python train.py --intermediate_size=1536 --hidden_act="tanh_gelu" --init_std_up=0.0246 --max_grad_norm=1.0
Each number is 128 + 32 x the weight over the matrix's rms, rounded and kept within 0 to 255. Layers, rows and columns count from 0.

# layer 7 MLP down (transposed), 1536x384, rms 0.0281, rows 238-269, columns 144-191
[[ 90  88  97 151 118 145  82 107 151 137  92 160 164 117 156   0 171 101  43  87 107 141 121 137 125 169 136 108 122 109 157 108 121  82 178 136 109 136 178 207 106 122  78 129 106 111 141 123]
 [ 98 125 136 161 109 164  85 127 100  76 123 177 138 121 132 139 177 155 102 139 166 131 153 185 105 169 186 181 102 105 152 169 135 128 155 163 131 105 153 110 156  91 108 177 165 150 133 117]
 [135 161 186 138 153  94 143 171 155 187 100 135 122 142 103  61  81  87  86  88 125 130 175 132 150  83 106 156  34 143 128 157  89 116 146 117 152 139 182 136 132  92 133  69 161  80 129  87]
 [175  86 104 168 176 131 155  90 171 151  95  59 102 128 132  83 100 119 120  66 183 140  83 129 112 177 103 132 173 115 149 124  69  99 171 139 133 146 141 142 137 118 157  74 121  91 150 172]
 [161 127 126  85 134 133 115 174 165 131  81  79  79 124 151 118 127  95  91 104 145 211  93 162 178 102 123 127 134 137  93  84 109  80 162 107 178 133 136 145 133 142 142 138 118  68 111 106]
 [145 108 151 137 141 143  76  96 124 144 174 123 148 143  81 161 114 143 143  90 121 132 103 156 130 155 196 150 183 155 125 110 144  71  73 120 117 137 139 121 103 153  94 148 114 141 128 136]
 [154 107  67 158 137 105 106 107 119 117 130 109  50 130 101 141 126 138 138 124 107 114 122  83  79 156 105 106 141 127 166 172 134 150  92  95 121 168 162 132 120 159 158 125 117  96  73 159]
 [ 98 113  62 147 144 146 148  68 108 169 127  51  56 130 137 147 146  95 141 177 218  95  91  80 169 121 115 138 131  50 151 103 106  95 150 157 150 108 136 150 117  85 138 156 162 118 163  91]
 [125 114 196 107 202 185  59 132 172 115  94  67  83 134  99  65 186 113 130 128 104 130  83 107 107 164 130 119  77  92 149  92  81 118 162 125 169  74 194 139  86 144 124 198 122  99 172 169]
 [130 150 108  58 163 133  72 147 168 143 146 125 100  93 146 113 125 163 140 129 104 163 188  71 174 124 124  96 144  72 122  61  74 152 118 169 103 118 184 127 136 118 130 160  76 154 139 150]
 [111  74 107 149 113  98  88 121 182  93 163 149 145 171 107 118  98 138 109 131 117 124 151 177 121 108 127 113 130  88 116 107 160 149 152 186 124 130 138 147 122 129 136  81 157 127 151  92]
 [ 96 102 157 129 118 148 104 107 103 166 148 167 139  79 163 146 142 117 140 104 113  93 148 176 109  81 139  95 131 158 105 124 120 152 170 134  68 115 175 136 119 120 102 104 157 167 132 118]
 [155 133 160  87 163 173 147 136  63 146 144  91 186 182 162  90 129 113 161  83 101  59 145 105  67 161  71  92 131 144 161 167 163 119 105 108 139 162 144 137 117 164  93 132 120 200 147 149]
 [124  76 143 120 147  97 121  77 116 137 232 189 168 142 132 127  93 148 142 123  95 129 113 156  64 147 107 162 140 109 100  74 115 109 133 118 164 164 124 107  90 184 109 120 156  67 123 178]
 [116 183 180  54 104 149 159 111 192  94 135  73  86 151 101 158 133 128 188 146  82 100 126 125 157 172  98 168 119 197 196  90 194 112 160 143 146 108 109  74 141  94 122 170 138 110 160 162]
 [129  99 131 114 116 119 135 135 125  42 188 126 176 108 166 228  98 183 152 115 117  99 138 151 176  79 123 111  86  80 135 144 139 136  99  86  86  79 125 188 117  87 126  61 110 105 127 114]
 [135 130 167  89 144  80 122 124 148 139 141 178  84 150 118 130 154 127 167  92 143  71 157 113 138 110 137 122 127 105 141  79 108  63 142 161 162  85 200 127 125  90 146  91 178  99  68 163]
 [105  72 158  90 106 132 135 143 110 144 120 172 104 157 117 151 117 120 120 177 109  95 177 113 161  68 105 166  88 173  79 113 120 115  94 165 182 153 160 134 135 141  60 152 126 135  95 165]
 [123  99 124 194 119 138 152 180 103 143 123  92 130 140 127 138 184  71 146 110  91 139 124 158 163 165 128  69 116 168 179  73 149 154 176 138 101 107 141 165 133  87  93 153  80 140 106 131]
 [134 106  74 153 149  99 134 139 133 117 127 120 150 165 124 134 109 183  93  91  95  33  91 155 110 255 168 150 121 130 121 135 120 132 145 135  51 141 144 131 120 162 189 143  87 100 120 167]
 [ 97 141 132 159 146 154 108 108 121 140 181 100 148 160 155 140 100  97  86  66 104  97  93 130 111 114 107 109  88 157 166 128 189 203  50 129 154 131 134 100 206 127 152 177 125 139 191 141]
 [174 141 193 184 133 204  84  84 154 113 149 151 162 162 107 155 130 104 145  61 200 156  97 113 105 179 121 142 169 107 127 178 145  85 169 164 122 145 117 119 160 137 172  93 192 105 141 112]
 [137 148 182  76 162  55 118 180 135  97 104 108 109 194 113 113 126 161 164 148 167 148 152 155 124 107 109 174 125 139  95 171 125 208 142 149 107 131 118 138  99 122 133 107  80 137 105  74]
 [130 152  84 114 142 153 155  43 122  94 124 135  91 115 128  92 190  87 125 130 132 118 109 166 111  83 145 140 161 156 167 106 116 132  75 111  85 136 150 160 166 125  95  95 140 163 140  85]
 [187 141 111 151  81  72 114 131 130 125 135 140 137 134  79 190 149 101  98 116  97 142  75 125 121 158 157  66 141 109 180 148 115 115 150 157 137 103 102 103 169 148 153 176 141 114 138 133]
 [142 144 139 136 135 121 140 141 130 108 149 141 130 147 142 141 145 123 155 163 115 128 104 138 116 110 112 182 127 130 103 123 128 137 130 173 125 132 109 121 107 120 125  90 136 138 110 136]
 [ 93 145  94 148 153  69 135  78 140 154 203 104 118  57  96 190  97 131 136  94  71 125 161 142 121 102 109 142 131 118  93 162 136 146 146 119  91  90 129 118 143 128 133  91 153 104 154 184]
 [ 95 145 135 104 113  95 119 112 126 168 121 174 131 124 126 157  86 168 130 106 123 111 161 144 137 118 135 133 128 107  55 100  96  90 178 149 170 183 147 151 122  94 159  90 102 115 167 142]
 [103  56 127 138 117 138 149 118 115 146 109  92  80  98  96 119 166 142 158 169 156 145 170 104 122 122 150 145  53 134 138 165 147 136 128 158 117 111 125 124 152 152 180 159 140 128  90 139]
 [183 137 132  94 139 113 119 118  75 162  78 136 123 129 143 127 151 105 100 156 158 127 101 121 140 117 163 131 107  99 107 141 179 121 109 114 124 153 170  84 148 106 172 127 152 134 179 128]
 [153 142 129  72 107 103 175 105  91  80 177 143 129  77 115  95 111 145 111 117 106  50 110 115  83 119 120  84 134 151 118 134 183 140 109  99 123 158 148 130 143 112 194  78  95 106 136 151]
 [163 168 132 113 152 146 174 100  53 191 137  83 141 135 122  95 121 137 109 218 138 146 228 139 120 129  98 115  95 147 114 187 161 200 146  93  95  96 190 119 160 194  83  89 164 133  83 130]]
# layer 7 MLP up, 1536x384, rms 0.0307, rows 239-270, columns 144-191
[[165 140 197 143 100  76  97 118 115 157 143 145 188 108 161 201 110 193 147 141  67 164  85 164 124 144 144 152 109 125  51 149 119 123  71 125 166  74  98 178  83 103 102 149 178 198 116 162]
 [105 136 155  77 125 158  97 103  80 133 122 118 153 128 157 108 119 177 126 130 108 103  84 144 120 166 147 110 115 183 146 174 175 150  93 118 158 151 143 231 176 152 132  70 114 181 212 138]
 [ 83 110 197  92  66 142 186 142 148 147 180 142  89 130 157 162 173 158 164 198  99 108 153 144 108  80  95 137 119 117 174 180 164 125 156  39 132 119 141  55 101 121 121 115 133 176 151 158]
 [118 108 116 138 116  93 122 101  98 109 126 114  94 156 117  78 171 137 165 151 135 116 103 140 145 144 108 156 143 167 140 161 149 110 108 159 167 116 154 136 144 177  72 112 181 112 124 167]
 [102 143 104  87 156 151 102 142 148 137 130 188 125 215 135 143 137 147 120 170 170 168  70  77 146  72 100 139 104 161 171 160 121 148 132  76 195 142 134 121 160 114 123  99 114  96 204  51]
 [ 84  89 189 182 132 226 118 165 173 120  75  99 202 176 126 181 131 143 209  68  87 212  93 161 139 131  57 139 112  73  69 133 154 110  80  80 159  94  65 141  70 116  90 119 124 123 131 102]
 [ 82  49  89 135 123 179 102 105 129 114 107 126  58 143 103 158 140 107 157 146  79 161 127 170 131 160  95  88  94 171  84 166 161  59 111 135 149 120 116 180 166 158  75  99 207  90 173 109]
 [ 71 109 132 192 107 123  82  99 130 119  73 140  64  57  85 128 132 141 154 154 137 136 128 124 156 139 159 118 137 172 143 123  94 126 144 184 145  84 123 121  99 199  79 122 140 132 144 168]
 [127  90 121  62  82 176  98 120 144 116 129 161 141 139 137  82 181 153 175  67 151  96 122 143 113  47 132 158  91  78  93 151 141 120 129 128 101 118 139 125 124 132 148  75 137 145  74 108]
 [133 144 186 118 157 155 129 133  94 163  75 114  91 113 137  67 117 129  83 144 112 202  95  81 116  99 138 152 106 152 118 130  84 116 131  93 152 140 103 134 127 136 121 109 134 103 117 110]
 [124 103 108 130  68 109 105 105 134 118 166 148 141 187  87 135 125 132  82 141 142 162 100 138 103 113 158 139 118 127 105 138 154 126 127 201 212 129 155  81 106 116 136 145 139 107 126 179]
 [ 58 124 147 149 111 139 102 102 145 125  94  96 126  91 101 172 127 147  97 149 161 172 121 159 111 109 165 157 131 132 109 143 125 149 150 140 108 135  86 131 143 100 137 128 171 129  93 110]
 [ 80 106 165 117 148 155 169 158  74 122 107  56 109 110 146  78 178 121 153 178 112 134  43 119  88 135  79 113  63 132  96 169  79 154 159  78 170 134 159 175  86 165 155 160  87 139 160 131]
 [138  80 125 131 145 153 106 130 145  97  57  97 103 103  83 103 151 141 101 162  81 141 105  77  63 117  98 143 164 189  86 155  72 119 101 142 119  95 136 200 138  98 158 110 128 181 135 103]
 [ 66 155 185  88  64 138 121 125  74 132 155 125 154  72 185 162 151 139 206 136 150 127  92 167 142 120 161 174 116 131 170 148 153 119 111 122 114  96 120 120 105 145 130 116 116  75 165 160]
 [120 120 129 135 117 190  99 166 110 159 121  84  91 106 171 143 176 125  69 126 113 182  91 102  92 154 129 180 110  87  84 146 144 166  81 181 105 115  98 160 117 174 135  93 146 139 164 210]
 [146 140 131 105 148 206 118 144 141  90 127 147 232 125 110 147 161 136  80  87 179 141  85 134 149 178  74 182 183 129  83 212  84  94 158 108 134 122  99 114 117 108 128 147 153 147 190  82]
 [104 133 137  89 112 142 111 185  94 128 142 197  75 127 103 112 149  94 191 167 119 174  75  66  88 100  86 140 143  82 137 142 118 121 130  89 142 104 135 117 116 199 128 128 122  88 114 160]
 [153 118 125 172 167 194 171 125 201 111 181 154 168 109 113  63 184  90  80 145 118 149 148  66 137  59 143 147  85 144 106  90 136 106  58 127 183 144  90 131  87 184  96 111 194 109  96 170]
 [187 121 107 160 144 214 160 160 157 116   4  97 111 162 105 148  96  97 133 127  90 117 104  88  76 139 156 151 101 152  86 188 129 136 129 106 115 143 127 129  87 141  97 182 172 166  72 144]
 [123 158  98 129 103 196  87 147 127 185  76 191 186  97 149 166 144  95 108 131 106 178  76 160  63 104 117 118  69  83 123 160 151 159  69  95 161 127  73 121 128 142  82 127 119 140 135 169]
 [156 139 133  99 155 161 111 153 137 141 131 116 142 128 102 150 145 115 116 194 110 165  97 135 118  32 163 181 178 147  61 158 118 130  86 128  72 170 120 205 155 155 123 132 118 186 128 168]
 [133 145 119 181 147 148 114 144 175 134 122  90 123 107  82 160 138 143 117 164 136 129  93 124 148 137 157 146 163  96  43 140 142 105 142 138 124  76 110  88 124 146  98 171 105 145  59 136]
 [ 43 121 127 110 110 113  91 126 126 137  71 115  98 149 111 156 184 139  64 123 125 197 122 118 137  79 134 111  99 142 120 100 162 116  97 153 144  91  92 100  87 109 110 137 119 144 109 125]
 [107  81 158  96 144 161 153 115 112 186 126 139 130 160 209 115 140 114  94 113 165 124 130  96  71 135 145 160 139 137 143 141 147 138 115 112 171  83 141 150 126 145 128 102 142 119 111 156]
 [139 171 228 181  85  97  95 142  74 142  74 190 215 126 139 111 152  80 114  92 144 104 112 101 129 129  80 127 131 102 166 135 203  90 169  98 148 131 117  89 114 113  80  86 141 117 151 104]
 [168 193 128 151 162 159 113 196 167 133  92 180 125 103  59 194  94 140 158 112 139 140 148 137 101  95 113 142 156 114 162 118 138  71 153 107 165 156 118 126  88 168 116  97 128 106 156 147]
 [156 183 103  85 153 156  95 162 104 130 123 164 172 127 148 134 113 118  85 113 111 140  99 124 141 155  85 103 136 177  96 144 121  89 136 157 160 106 128 134 106 107  87  82 168 103 142 103]
 [ 73 111 130  98 138 149 111 167 124  86 128 119 120 139 115 125  64  98 132 152  79 125  74 129 138 148  99 139 172 151 124 161 134 123 159 127 151 103 102 100 109 119 130 175 115 105 161 120]
 [164 123 161 177 122 166 110 168 178 162 109 105 186 170 140 152 166 121 141 135 119 137 114 151 148 138 143 136 161 115  82 145 132 113  97 166 111 130 139 115  98 131 106 101 114 124  91 150]
 [202 141 177  92  91 189 125 176  94  72 135  63 131 207 101 122 198  70 143 151 142 118 136  53 180 192  85 163  99 119 113 139 163 106  65 170 187 175  79 116 192 148 120  92 142 162  89  95]
 [118 144 129 112 105 145 146 141 142 174 101 125 131 158 173 105 189 179 146 114 114 173 126  90 129 150 113 132 152  89 153 147 146 101  86  86 128  73  92 222 163 127 114  48 158 168 139 107]]